Weights of a small GPT-style language model, trained from scratch on English Wikipedia.
Size: 3 heads of 64 (1 for keys and values), vocabulary 2219, 5.61M parameters.
Architecture: rotary positions, no biases in attention or MLP, untied embeddings, attention and MLP in parallel.
Each number is 128 + 24 x the weight over its row's rms, rounded and kept within 0 to 255. Layers, rows and columns count from 0. Numbers have three digits each. The size before them is the row's rms in percent of the matrix's.

# up: layer 4 MLP up, 768x192, rms 0.221, rows 390-436, columns 64-127
# down: layer 4 MLP down (transposed), 768x192, rms 0.194, rows 390-435, columns 64-127
up390 100:123102134111136128111093136123153101147099116124126142124140114079159122124157162129199121137147110142168105130147112113141166137125105095114129095104128167112086150135121115080162131102136153
down390 099:143086115150136165107090119140153154159104159124175113121103115126066145110153127149073130088123154139129183144170159152100128100165096162131129156125121124141115124156119095148076154093104148
up391 105:107131131141144131136142159165107120159104113140162127174152144142106116151126139089141170161137105161131165174131118090104121098140150107137179094123140158163159111099159119140124142128166118
down391 115:133153064138134201174127129141131117140136160134106168168164130102148135130126110101169128138129104113167076145123104103144131142125149108087174106105135178098102159071150191128095116102142119
up392 093:163095104080178129117143151127089138130114142101128078099110137092133117127141147153145113153151097141147105121102140140142064168141108098143143134127135106112153127125144116128153127120176082
down392 096:082159137146117115148131164142134149115134123127132118178116119115132090156132112109119135102094137113141125099154101117163119094096126166101135128116110087154165155098160131140076117109064120
up393 082:150101104099139121164112101130151110169126080155071130166193143140149118140123134142121169164128118134147090151068143131133128099076125112069120114145102133094141135171146115117153115141150117
down393 094:115132148168145141104106157109096168130100144144151101079135094120158140124168147108144149116106129127117134119139100126187107124101139154127107126171088154109118135138138142127091103156184079
up394 089:104119117117087085102125119106181132077133113142144154133120163134150144074135126110118128160122104151122110102136116160158086152122101135161123104107156093159144082061197154137112152131106122
down394 087:112129124145133139167124111155116119144143166110133143187159139156096119123123175111170149176114137112130129125115118122102124109136118152093119139138097125139111157159089117130142111120173113
up395 123:098124105155138128142126100159106141085109123137139169127150101137145083138127139169153148151126121132117152177141174128121153077073101153113114146127084139112111145127108143122101132114158123
down395 099:130123116102101163145132178118153094101126107124106113109117144104106141119146148113099127121147123111107118107132078142125115107122158107129141117139165094131103115119129102125195151113130174
up396 103:107116108149147155144097127091121117125173102111135130115148153144112138115115107187184111124099167105132104108097130131117122148147106125103095174097117120071101122105107107134173117115062107
down396 098:102120131165128107128116135114126145166111156138087142105125080121137126102146176115164129109118139120106085092107107174122111112140102134129130144141115114103128182126119098126132101133148104
up397 093:097113088147173133094119138168128123162133205099123131138080144068099128151113133096144110163103137096168083166119125140122128145138114154097131089137149132131110148129124170154184140156145094
down397 100:161156105161118137114101148081170113165159135078144129114113134116131153117153114128177113111145114146156114174143147132099132154097152097148128130183097106132139113107083115140117152086114157
up398 093:117138172142136186183139085128067120151135075155075162104114113121130132118090115129126087106115169159144142126143130093095126136142132098137160137181119158081096127110158162150144104087131141
down398 097:120151098073120140091167165146110103096114072091154115110113085129125178107132134084098151121123152120063160128126115167138134189116139117126097154083120099105118170138116093104122139101130109
up399 086:074132157095084121082152132112161153112122156147165134083168124103180171129123165148117137126140087096108076108136071126115151149144107082142101124118088132149120127146128141145144137152119147
down399 090:154132130140171194146117119099131124096113127121113126134128159123097118115120136133118122113133136132143146126094118144166126101105182164125105090118113112138151131113120127112137149093090174
up400 118:136124155120123100186130113123161158179125125143122176115116116116122099131106128113123136132116133123137110113113121136117125113138100149090142133118144107103100172169166159104138117135136126
down400 094:167108097130093105097129111096096112092124110137142098127143124162170179141127141144172145114146155145120142155123160106094134168125128123161125126142137157113141081117092090113117133148114145
up401 097:156145149169133104130068112108135108121188095125138127128121120139123093113085150127101148119127143127125129124160113142139129095148107144108122125086136144150122158101162120136125155087114159
down401 100:085149124140136113149099164134136145161182161122131115176132122097130119157097172161068154143092171172164151128122123087106134067136119138131134138116120156180136117128112096129109186120125175
up402 095:091123150140130154088119163105122126114136153172128133134156114134149095108113166110159134115112132122131171068107175148076139151126106104129170143117125151129113158087150157158164105109115138
down402 114:134128108129123132141180091152149098147115105144121135154135146131119136151113131161094116140144094117135145089117156166099150117125126153126159105136119160143100104099132085132113120161147173
up403 096:089084088066086152163141136115156108127119091146103144141083121096185138103169107117115115142120144070132124129136146087115134135135095124108158109148146118154142166093101125111132119147141140
down403 101:153153083140142134159126125106107128129110116166161163122152129124177128137125124121136106107097150122114104113121128115164104166141108155140173145101121129128155104094112121175122165144112130
up404 092:110121117152119109126142119138126113167144144081124144137120148161153110086076112126103128165094140155116115126104122148115117108064105126104109128127127160084137090131132141117133092127139138
down404 097:140138143125117100106154100107113099101118114124118081173127164134144128163138152110116172158133150153102114132128097083157132087082054117128144184142093171106135114105111128130115155120155128
up405 085:151091124111125175185126113112116158163148130136137124137146171135093170169117133136119133142132121097132107108079139141124146091115110092150099131101130152164119107164115107139131103134153140
down405 097:120117156147114120120164103152136140124102143112130142172126130152186115122133099120124126168105123086171161115110099130163113130177112173117131128165131132148129140096171101157158108121135146
up406 113:128115139134125103104152128078139135108135165132145074114162078134133132115145102135128145144118103142107119171138143099155123096140073097195140127114112139141133087137155144117082142121109125
down406 109:159160169141154108111116099148090092113123064104149129133111168127089148092146119113143114180121115152122201107084149114118134135107120112133122122120094104138130097120144118129152115156104159
up407 098:130113172110140121127141097116135100088181148121137154096098108137105097112135140132097123134173116168171129138108131105165106123093114125183111173110133105160133095104111091151101119150149108
down407 102:105078165135116137142156123150125115127133157129162163148137127131134118187093116132129109143112113124126134137129092148163095105108112130107134088161140093147138166128146112115136122124115109
up408 097:116148089153087137142154178118146108115165137093115114121152108119132121168132114118099106094099139102145135141177165150101109116116100110150142139108150165116140084106092074154098155113141095
down408 102:106109119087135130080164124160115163132145072117135129106141146127118126120142145116097064115140112120141096109098133129136142123109123113171157102118104141099144147173138147157145131099113134
up409 097:133107135147091138131119090117164152116123139155112138142160137112144103087122118119156143164171134123103127084118073102116128124125076121135123118136149093122119110111127135122163129150129067
down409 097:116136120143119081128114126127129112142121115100150161118089109123146148092129132149154091111117139158175148158148179123116111089102160158169127129115113141110135144123113131118122086121118153
up410 101:195149125112141133139111171122115125143157166117134125135156114101100143132128099105151114167133118095153129121157132155139114098163092076119103111097152165122117149149126109130140141123109161
down410 102:129182170111146140121126179092130152102151109086173126112111114152125116130165156100108128119106125124080115130149163101129143152137139103105169181122127135139139149124103129112095158134154105
up411 100:139112179146160142155131140101157134154124114115119145136105132113121100147128143097084110127120095138135139113100069112128121111155122129119137157136139115087133120145138121122102144099136165
down411 098:111110136135143102098131143116146112134075083137103135147117151080137171129095113110086105171124165155159143131106107147117137170114085086089097119160071113176186099094159128114145103071101128
up412 081:129145104119132129095135083169143126138127097098125121099167177150094153104112108144151078132136084136127165114110151125148143146136130121133149163089120136085138149121116097115184107135170123
down412 098:145121135156121139140103113106119181115093079168127133139148124152108109163111146142124119147168096112132065105108153132118123136127137127123153130106114089086097150124101149130140118162104083
up413 084:124148200126121150144154174094115111144080154116138148125118127142128142124121078117147104144143122124153077110078102108146153114108142146113115099111142148129089111106094095157130141104162131
down413 092:170125113090117152133124149170162142153121144147127117096162124120175117128135101100099140085118126153103128115134095107088159147126132121153155097154142134138125129116123113133160122054166174
up414 107:108144101102139131113125173127152081094103123150138130128103117128145113076118136150124114138087084165089134135148150104134149149138141103113096141165052101128113100115091136113110123133129124
down414 115:110124142104120111143081169141111133132074146162172117143155155125124122115158136155142118150112149144132124118146134136111121119136107102116096127152088134139065150105125175115141110098160137
up415 091:101093164121137126186119146135101136127108095145139114096136131113128145131138157110163174120150116133157118152096155141150152162127132108116136099106139120134148103125127081126115111106141138
down415 089:089116125100116086113123127173140123107123122138156120123112116154162130116133169160099119153128142103106114116151108134126123146145106131134100141115110106133074179134105123169104129130128120
up416 115:140119140122107107115140116124117151157100092153174104171152105127159125129133154122119077137138127120096123133111145125166111163151152139161085100118097132151140094155118100151129109095114144
down416 094:116150129138185155125121101137124085122124129127100136102106161165139093150123105148116169128113128139144105135150091115120151075131118093086153126154132112159121154123162104130142162133115127
up417 098:145127108114154133114145136121115090108108151143141142158161119087159137144116153138096141159101129108140133097112150168137144130121126117130097124123147114127061149109146120121140100124091177
down417 087:139119128153104143144144135103138143157107119099132124107118101116104134106137091123156114133150186169140110146147127106151106104155169215113144129130116140163191084141104123140110118142173108
up418 092:111109150141144116090174128112145091123108116111159141121132126097146121141084088129142133152139145130132132138089095078161114154150110104123135125146143129111183103140125100161110103116143123
down418 100:143108105106158163119138148149101066106173116109106122142165149124132156133103132112120082110120114107113106110115099085150121135105150116143144117152136089143134117121172118119155127127123166
up419 095:165131153129121081102191108169138142119104149156131157106127088128177108127105161162145097130120100159126095120121101124134120126170132171136121135153107172104129117137129154137142101094173097
down419 097:155153073145113124130162110142124157135100147133113126159187145147101148127138113098159107132102110139136153124094095103134154129160114138127184097125155077156153147126123085175095164116118144
up420 079:131132106144107131118103133123155148140166159136140148120135170112117167120124101099147082088103133167102118128086092098148147094102154163129108075101145122132131101094103157138166132148140119
down420 090:142101143089151180176126106120160113141138101084112128163097110094109138146086104074162099125129086097096118114119150155106128163149121109163145155161145112144142128137121109125179097095116153
up421 103:136115168125143156117141148132163122128108111123102157091088159150135091130154159143107128133104169152106103110139108128148136131159146096151136143138165136136111124125117138125141154130100160
down421 092:136150111137135121143135071147118106150086146148140115110126050118094126142144073127124117128136086146169124113121144099143119132124086139133143125151157127136112124136164122126087111132115117
up422 108:094139113099128103168144126071195128123151089152126126173102094097158173130161155132141148116127103146104143099088126169120106182126115144132161135107104157112160151119140109153115145113152142
down422 099:139133124161121110130124105134080148130136175123117158157108142149132092114168180106137177105109158112137125141163136102116164123126099112105109151152102125126091132118134147116138106109121115
up423 095:098130139094123114110135130151124130164114145130080125148151168136164118096140142128116133111133140111159100142132171112111102102181130090093123129122143147131110133112134143122133135111159127
down423 100:144108130123139152110125075132132140096097112126094130116122172141134138132141169115131179156159130110139097144137144177134144152096118133124151124111089120108108138106090126114099130127159106
up424 120:130112163144096126128135135104137137131152148097144101108139150126105112108144139121130124158120086132125126139143136142143152136120123136131122143113123084107123096102142155123138131114203101
down424 098:138126119104196117105086136152155144081174100110092146135120103105141137123117128144137122127145158128139111153149127122150129165138170088118107125130115165162127164146111108117123148093065137
up425 087:140100115100132113130114109114110136117124187136130091127112130136132125133125121132129110126100127136155143131151161178165202129125155133084117111148115136104118127146112112133160124180136148
down425 095:129102143141094175108114084174097118134105107088141155114129137118121129112164082116181118145135141131119111127140122128170111145130100132168079124081128150089121131140138097143107128154067097
up426 084:157107107165139068119095158146087167163142136122113133101153149162152114114094132112125107141148119109097126127129140124142104115145087150097125126103129145117122113155114155124133180133131127
down426 102:148117121160127110106142147139127143140139086154143117133162109166136117124183107100144165136149117127140180163099129129134109109095085141140123131116113131108124151123103134141144181083099134
up427 095:148094148141122120183148124119095137111102128127136155086150121124156124154119113123140134137114130135141119134117151156142157121152117151093108139105109126141135133124126096111142113118140158
down427 100:127135114154150069115128130132071108126123138128140138119132129149168144124151151098127111106104137125130050125095134103089113132122128150098107125140111163115129148166122091105138130164126105
up428 104:098119105059129096086123151139137092135114150135140101163114115135122158159157143123104100120127148178156139147136113149106145115155133111166125137114168170150127113150163094114148134193123113
down428 115:114122145105133132098168158131128102092142126175125118137169117080106147154105102133108140083136150128134124131102162116108155091126133147125113143112091119169164086133119081095136132145166128
up429 091:132162125137129131131120121124118128129153116153124160159099159085098100124103117150151120116144139149098148114110152129107180104090118073110103122123120124133136113109170143136166159116140175
down429 092:122137110093155131120157117128094143144107112142156096135181103130109147146131070116149105071140076118146144102145066115113124115138139110105133102126107135158139128124114109116146141151133157
up430 094:131096163110153145116120141149139137116129123104105137103131116083153106118120093147150161136163096140099159120125106098136115123083148093089139101119111166114155128121112114155102101139102159
down430 094:128119152147146093145140120154109141124125133127092116115146115129141134100120132132120115134088112139145122117101150146140103110148173123131106090120114111142145090148121182102148141128093140
up431 087:169169105137128117139118116158111102129117166108150085136149145129132112098116131114119174135134128148148142152175139177157165153099120086160175132156100138150108113113127142087143140126125120
down431 093:128102164152131135136133102139162165133117120145115163146147127100106170123159122125142069156108146103149105088136121120144158142136117195105091078112139133169080146133099126130156115161103175
up432 094:178130154137111146156140120154141161130160114122091128119149140104114130125140123202149150127096138163125105137108050127121143091082150121133092119114119124129143160110094114131152114120150071
down432 087:155110069096117143128156140140109131140134128129148141127109112130120136097146121101083129118177121118161067119146163137139125115150147148130172120123135127068113111115148102142106136186139119
up433 094:131109215079149111134167122167166121138118124146107122108156137141101125132089121118116107125128115104114118105106074178130124118115120123092159144175098105124102124172137109155168135096118200
down433 100:142101164182125142134150096121174123142122107135154107111147175149156117137138130122116112112145155106115136079149111160137143107149158154115165113133115088114045158176141156144128089174091138
up434 097:128146107096097132124161118094146117142122129110165121106133134121138119118135079130155126074140118132114119130119117131118102096148084138165146137147113114101125107120101068094134152138065169
down434 107:148134142095125130093128138123080064174142139174141093119118146176154123119132105140138109136091166124135149143133164137161142092135102166131120119126131119080114139125168139132144136150066142
up435 093:095098129143151110131139087121114130139157138148154117156142119165141129127136105086142121155119142138169120145127098100143128119136114114121115176122156124062133110159147098136134146148140116
down435 096:118120132148154141059149114095174129133159099133082136149102107129126142124110168104156124095163080100111153089104128122143176126134160132138151090134139077110157117146095137142147154125092102
up436 096:192112075127105128096129140106144101101147110149141086139157107145146142123153124125094097128126149126126135097102098101140116135113120082177154119123146110131084152145111137159113145119131146